Each number is 128 + 32 x the weight over its row's rms, rounded and kept within 0 to 255. Layers, rows and columns count from 0. Numbers have three digits each. The size before them is the row's rms in percent of the matrix's.

# layer 5 MLP down (transposed), 384x128, rms 0.362, rows 80-105, columns 0-127
104:122116166118135092113148143123109136115128132152201053115150169127123147175079146124153090134152112115213139099112154108150144073110153122110102099203093154095141164101128116181152129090122145085194109109161099164118067068147158144184109115137093155070130121134089100099117175181124182085143130097148071094101109131104153127111102081193183121080194122126127100150128166105143129102155
097:159126175125105123144120195147146110114188155100131183112100127117139134130139167105156163127131128185101152146166164141083182095076152085046132075084094124167116118067118111091077136101083141099058149110130133119117168083116101130118140135169080123114101194158092062141133090182139144108124119155128126139116105130101141188106083165105113159182090114136152141136135184169165137082198
105:119153099098084119168140175121080144128127050210111203144135109163179167096143082140087112123174176135120150088119127070107168174163165125103153160167116137135076140138168094130147140128105167116111152152122067151085123122126169123130097146100147146110140117081085111106111179155102171028102131070133100097161108140114108146134149077137133167117111147154167196114074096097130105153138
092:086114109085112098060157174118164085101091111131110144070115122123129160192127133097190186152161127145104138140115152122133080090116153133062112174141140097145125082116105138193171127132098173121157142127155124162122089125125127092137142158136141114133190129086125072077099080149077167156133120147117116152081119168046132111134095189124204065192120123152179147105184154132138105127130
116:188192143128158067095056164107147142119167159152142119146122149118093095080115072154111154113153150151102130156174142107137121177127145142143103154123084110111161125083144026121090156139150185155161048112145154152152106094131146154122148119125146141140176133120093165100179098129102132117112182114151130114068123091153143083084151170149131074159155129101098093101170095091130037160125
097:142133134134059129121186101164121115154136129151156149109134158084089135109173118112076163096115102146124114056135164135164098129119114082133109088149140194117146122108181155161124119174121147188073184178164099082151155120110144177104081160088171096171108088101149125135111110179147151135113110124221179112153052130090178073136092115136093087117096063110114160164117103143119133132140
105:137147150113086135092130105148142063104121150069096083101128097110146147157140158148076131121160162139086111072150186091119157116084111189130075186184152145081126121136171150137093166191155148117172146130057143111166111101148131180099142051100100150111113130108150119156088149147162093087132122148142230116130122160133121142055127138119098069191143127103136140109161105135123164092149
100:124129154153115181152157126155123149124111112159250098082124149111144138137109126113069135132114104161130125156166188107171172148120172136091144040142124066083151124125161120142130120114146097122071142086134084169136147155136138111139175125095136106081127103113114101123094140154132141145169114160089102135091157101089066112071159100152184116076171069176113090119107166112150204098163
114:110167145132103145108129126125148110131109067098119120096148041144141152189085116112184151195147121212102148156100117134073125114143106144168069125119169137145137135149203119200087085071151110063181125099135130069125120138164107128068102137123118146125149137190098136189140160140093126121175137139148127124129053146108117128091144113136085048115148141146116152157083106138174124125149
088:099132095110176128150163149095133122091122094162040161114115173132173148179143168104114125114162059151119116130112176140167113097104167104082167159110104137148089064154142090170123132091118177132168183152095131163075109169118159116157108110145166133102119119067106083142111146050181110134124161173133134153106092178082158120070106126106149147149074110152115139090206151106090158129132
087:194105147176155165078153094151136179131112125143186087165087129158059101130159134126103075078129173153069147162139132121126165086107134144103173121110152121179102125147093100091091126128112159125139144136142102157152154147115141154147209053101137057141160125108160108173145118142129155078128144090099159138139146145127134129078110126070116058121232142116079105142071105118121149130101
106:118096153125138154184135200125092132121169085148186138168157154145097109115128156148143150105123119170151102073148099115186101117160129073128146125130132131140166151171114122077106130076101153139067087090183126115118159156114128151185098159082121081184094109120126136139096111140140082115158147072109124106142161154133122052112099149124149120112064097102158140141066171057154232114156
119:140116162083064109151199129128119144148132147108171165099118084149126148076142142126118102195027111178099107123097091130177071127115135139139182143126164114100100194107165127119123106109064153191113186113116138172144120100133166167084100125135129118150174095128115150117113093186108159125085101120104118158175091129104128170078079145173132149111126149157134096157134063116128194148086
084:132171085167130105182035114196083164111116122119165118142114162108123084130135142142073076116153114112127157116143190157097113112133166089132122164124095156162146098122139202088123132154132127152130116148110118157109100134111165143156097174109092111118072115137183167055115158121145137135065165093167122074189091213121100147119124126186155118165109151105119135140056082162130124087136
106:163118066125136101106139157118103170109122086147076127080136162159140096204133093147167135140173118145095135196173125144161147122145119114110094163112117106134096132130141124088131133072075190057137111138065171194172136129098137126156130180118063117107150076074154125168122140103179085135138138062092139087162131158086128159132162120111137135133089147147133184116094155101142044157166
097:121132124129150100166103208134111140119072199102046153142118181140129117112085152168143102089119105129142148104181087102119238094116110113107117150095129136134082176147142111110063112143110073127119104109110203100114125101159112093129085073153113180111093177141108179156158129135189067120144141116084107125158158108104175102107200126125123165149134126127135150104180121137105150149131
111:169077127085155101192143180133173149191089123127099116134082115151189127095119161145073114140149152151171115122127151079112102111100141139123077110122161146065127203093129153112120196113104154098158091059042085081135070122146145107153161121150119116085124149104137119103127144153168144173139178164107186148080128094160159149169162110128153176131130090111113139139086103103086111111166
092:138142085109156178096121112115157099144157149148125174104112128138030099165152093204128130113160125104140080099079148128101123120126128140086068117141108085135142122120168108102127187153123175117091087160132145142097120181110131186103191163198177154131119196121137156170151134187112101132091095152104146148114084106104147098118059109133089112091156078138163061102159160185135098128133
086:116136149149136091080189098090154122145136111136131178118119113084158048160148204102128116120104128095133163115100110132104104122111137101082174137152146178084074188120170137154098093137106081181102192126108119100140103146117187205159145136164111168078140163122128131072139175106104174149153094171125069091119110102109128124101145092066140158108144122158211134122195125112109103131115
100:136109148127178114093097123143144171088110092186035136110078153097110149124072117089092107100135111111127112125146144130159112192109155136176127109179107164139088158112121129164145179126134173113125086163169121170073160210116095143097148148132133098173106146144115149163122156096173116132098131111144227149140107144110150130091072030124111136151085137169145102121065115126116158163101
116:167171155111097135065159024071104166137182133108064159111121161073150113130137162168089136125167116141149156234128075123116154174135163106081099133146156107112114125121142126128136095118157151106131088144141162157127127140097125154137163149119073128156115151157143128176112123146074147155114130146130088112146068100097148140086132083121036148136117106130125132051145169160137083178150
104:183136059138155102111146159143136113194048111101099096142126125143091056097123139114134117099118092196164068133169101140096144134141181138191082137113067175101095108130171107185154140105128125129129141098133152121157135139135121115113140120172146118066134042141165113120184184101158093132140112057145152106126105142114076141105144211149115158155099143107107182139100156160119162119129
095:120112145116092207139092117122140089148054039148138139105080201146193150152148105117097147141117161093201139150092176109150076191143151117128099158112122127157090122109102148129120131113166137165177076116088145105119107134155097143104165107133129127159144130139133144112111107156138108088130165074130142174148095158051118180199088124087131083102093145121109134082160182097128143180099
100:119142084118155187076039153135122109126177093178174148121135167119183110137126095166105148130124146110161156101123177083123140154096066210161111036126076162110129090159134065108183153192089138107126155082137118081152136123114133153153148137136169131075145146169106137113118127117115113099106070123123147084134160111112125158121104174125136171150150086100155129162170071108078143151118
111:124130151099110123126105111176082084109117110160043127109114137110097052168145070150142080068096072191205158095119108160115120132120137142121108137115145103149155175094115128191187140096109141094052093167195135131126150107152139195148144132105151112207122136119158094191174105157164130182149166121148099165132103151098104116151129117112092121142090087118128151127136108114139169129092
105:072131084114151162163094141148170062175175138110161122160082127109086123151131208100036132116149128097114139117128174146130131150121113164104104134140125135125069100120089155083137149129100118192113139071140096156058124128223120151105202122108130118158148105085128144094057121106166117159108109106114157127161145124138079170157138126140156122099143174108103173093129133079191146111160
# layer 5 MLP up, 384x128, rms 0.285, rows 81-105, columns 0-127
102:120106119111111088111137106183122093136158117111159134155103125154148085155113184127142099161147118119053153122115115145132157136160083088209164115061099195140086132104119207098106121082097147135127141139041111102165098141160167191117112145154146166101153158094175123106158104166117110125149125120135118130118166111097089205096196093156141115104125162190145142087113069089113085095134
101:123090130107127110080144116139131104156129077058121163179147076145115149144118113102089091053140149107155111206180112133094126125177137139163148147078145174166140115101126147163103124161117173133171100126173091135110125141122101119148144171141079115054166142114168164094160188134107177150114168143135118175156046107118139126105126083156167178131152143139126077045151122152111055123100
098:165130113138116158182115093156118179126120116140186163125130134149115135059129134095117111148081100151157176120128161142153162140083122110139127173164106158116130162096161122104099161098126125167063105101124142088115127103131113149037103114119138091195138106119188068098109184107086102126077178100081169085134173093103111127168112125206130099107170180092067176131115086093150101162167
112:141105091156136100137121176125092179117112151092152137111145136133151152090065137140133109125090165145222083133096194113144167112121128090183146158163115093077120100130095149159148109155110176098113134172132129118113143085166104097084124085116102150114152135095108127071154090075125120067115174156084089096216149102141164112154079054110221116125150146118134106152149105170127124166111
097:126120134093131139078086144078157090157145129082164088156159107119157143076136144123103122146163102101128109135106143125082095179110154118112128134135125139091162178170095161162181148117120144131136152084037129178148092147139042057171190109134125135144089064177107081082099137132113125109131170165111086107113151092158197127137130186103174128143131114075115177138142121088109067149090
106:137130094123161139099081137139103182143133070151119103103124126132103120127166167076101122126114136143085170106083075149118098154112135116086085135189095165182180122063144156176077219101087174143122174128118129130171078157142125196077138164141159139109121112112120139091169087105116145132142152102078108048095113117114113165114178123124109073076202138133154159122115147137116124165085
125:119105109120127101110096127121113137221113074118143131089112115104131120162126153116132105165209160179102071125171165147223083131111114165175141136165185113102169098124154124107152175151165143127174081147179122150169095090118198105137195144082113127123137127130110112124101127150127203134164135113115128116165097143124080142194109136165100066106130113166104168089107143168106150175150
107:138124081146111111074103145152099178098128103051142139087140095166171124157133135060147152125138115138142143102106126098073165118148167111144115138159197179213159186161090148163120099090150163124090153106101128173130108152084137146083105127149182084116148118181175140124137089047104112126135110145095111135110123140175128165156111131160129103087087135117137120160071071158095181200129
093:114122125115125138123081127117156108122132182142186134103101108158083107112109046171086089104184193091132102079126077084108183165179116102145089116099113160079126132134127146126094122093114089191108170183122126127135128071129131152117177148135125128106093112213148152121135145139087118038134133096191148127105142101112087140176100136163103094146141153152139129157115049078170123095109
093:134178135124139142124115055161107087149116124094154110078138094183185109160103180119081178125221123109088156141114124124116153155105134111134104151113101124114149075127127141131152142123199102139135138151136116116161107113122087102077113120175080153130094150140072131083181109098085165143179117137164133078043191150166100075108094092200181099112132109142075130107089178131128135125134
104:168102155106115151112122072144127136115138112120137176116100134105114132188133167113218126103131101128031088118174124205143112123145121083101126109161122112138119163153091138141095133135150097177126130059123112141104144144078078174065116176127016108150128077091132183153137127126074104126133127057096141104109144150165135096149162114127158100109119121159166090083135169148093148135170
109:168159119151083092107104152099155117083125178099099148131123137128159090151096133137147194129097190147081119126092177198168160078127169100191152124196095120092092146129130144132139101099120109132110147089075083115167154117150133144081141099151099150207159135218131117127082078114121151140092165116089094164135130108149115136111165074151166074098097107121119125175133167189127081146112
091:149104138119137128073177132151118162047098164081110136033136106147108121145149119114151166187128094120083168078092138175110066141093150107185146127104153117164169146141115132188147167128074156143174148123149062148132164165134091154102176057194122088129150146104117091139171098116182174095171112178150073151164087122116104106122141122121133117083123150116128165127144124121089119143158
096:099162131137143078056115155144131109096149131101136084113112168142118094117161096126143159127092158089116142092090109136113158124078159120121094147127154142077136146161117107148149086081113092122119086103190135063102094065095132189130161063123108197161140130139246183172092079150098119164162145126150096089118162123149197136098155160130106120087109089148125125114114152182095135153159
096:102079120137198154128123145177168118112121167147155066150132141106115117157103103125113117128138067057123139149101138187092136100123126149143056085137111100196165072080100178138149202157147112145068069135130138064084113194156146146157093143101141108124121072142066147101098151110084119112098135145135109085126094140149134082145134093129124097148153144176146095063152118142159096180132
098:171159122063101099159152100137085157125132101148116056189129120150140152099168179122102108145143124149096106162143148115128117086085130079119129165139085161087121113072104186149205121119090133108058119070116131147196138139099124116161137129077150103105099105165212089110153123114082172142130157131132187180149132084130168126138135061126111087101135093118118124112111101112094057179147
096:144161183175132106111093102151138174128161102128145102107115137166128112133133171173137117116081094188137130107127125118143165082128240089110116103127119124131159118146115124139135100114162145084180124130115161112142106120123140139109074177117106188149078108086112100118178097116150072131121158078102111069189162088178108088147068096062158084183151212124162082105130123140138091130093
096:124155128132133104176173099081118127123076118108168104112109189137182113122146117157138122234077154095101144109111157138150142168143119117097081086142148178065124142169130109156173177130122150206137126172155134114139093163138165094167085107128142060138084168113094162125188117164159157101172136072128086111158125102078162119108118193173135095114126187096171119134167143106128138114149
099:131083147179077134187110128088107126144127165106148167127131141129165123092094167119108098086038161096101125149103124108133142115189148166092153165139124139156160130126095146097071118126206129147150167203142126140092136104067079148077099135137055106100149097156146116165141155136127134097138133068109079091124147104137065107091123199118169118090132166189126120184115163133094121140178
109:108114167169090096079091164072133086063118108124135116102133109100110177204176058131178124116134148089127137096086145133165119082152119166167152158124128122155122117167135148065119173141162109139120125160121134111130139166114165151084104153111161118155079144135140143131180167211128135078152189117132150143084175126179091105151167104105164145051151103057133090148151099095132181127105
102:135109158040129155128065118129167108081114096144152139154139074119149191161056089136110118078093184154129139085166116166087127108157197111112121097026175123081119107132103126127080111115155139149125101114097158107106090156193150146075166050154095127104076118134148130112130142138131131109133133155126106205111137123115114127172151180134094171116122135119132143130142090110077162174137
101:146105094133157126150168128162146183117064152126105130132141169112146100161128109117058113185091087096118153111107118127120139158100161123165083103105026150097181192105138142206130085109146144080115114116129145172153136160122109132163149068134131100098161122130116158064111114138028116123096163154126119080114095115087103132132130161172204113170139115131133170098141166173113083119095
101:150136077056109149113117142050174080136125092119188068124098134145135090104119112127139190063116177131119142124137144154117118167159149133154109046127169102108107091128072145104123131091144151073122137121144219137064150102074137098106106138140134138168143139151169181111165100132091076131116183121203140131120172107147129059109120145145163114105113156158096141104159166106089112116099
106:105105116174126103116155140119105073169130092097140072100121131136117134155150114196130115180082143166099161129106083099150178145134127110168156128118147123152085175111115149144169130110084139049059093105101175120137147134126146164149101153110164143144123052135185178131079116133156133151140150070153125204105115189081138070196045105124137118155172089135102120086146099150134156154115
093:117091157122133099103154105147165138196111105094104127156187134109187109128148088091193133112158177136098164138113149131142132109117137187129120106066141171154166137132100156100178127152096123145166089160092137103134083130112082099157137167160062104192123160101107063038119110104118098135174104137157123173078095085156112111135163104154157178138118077100164127142100038138088131139133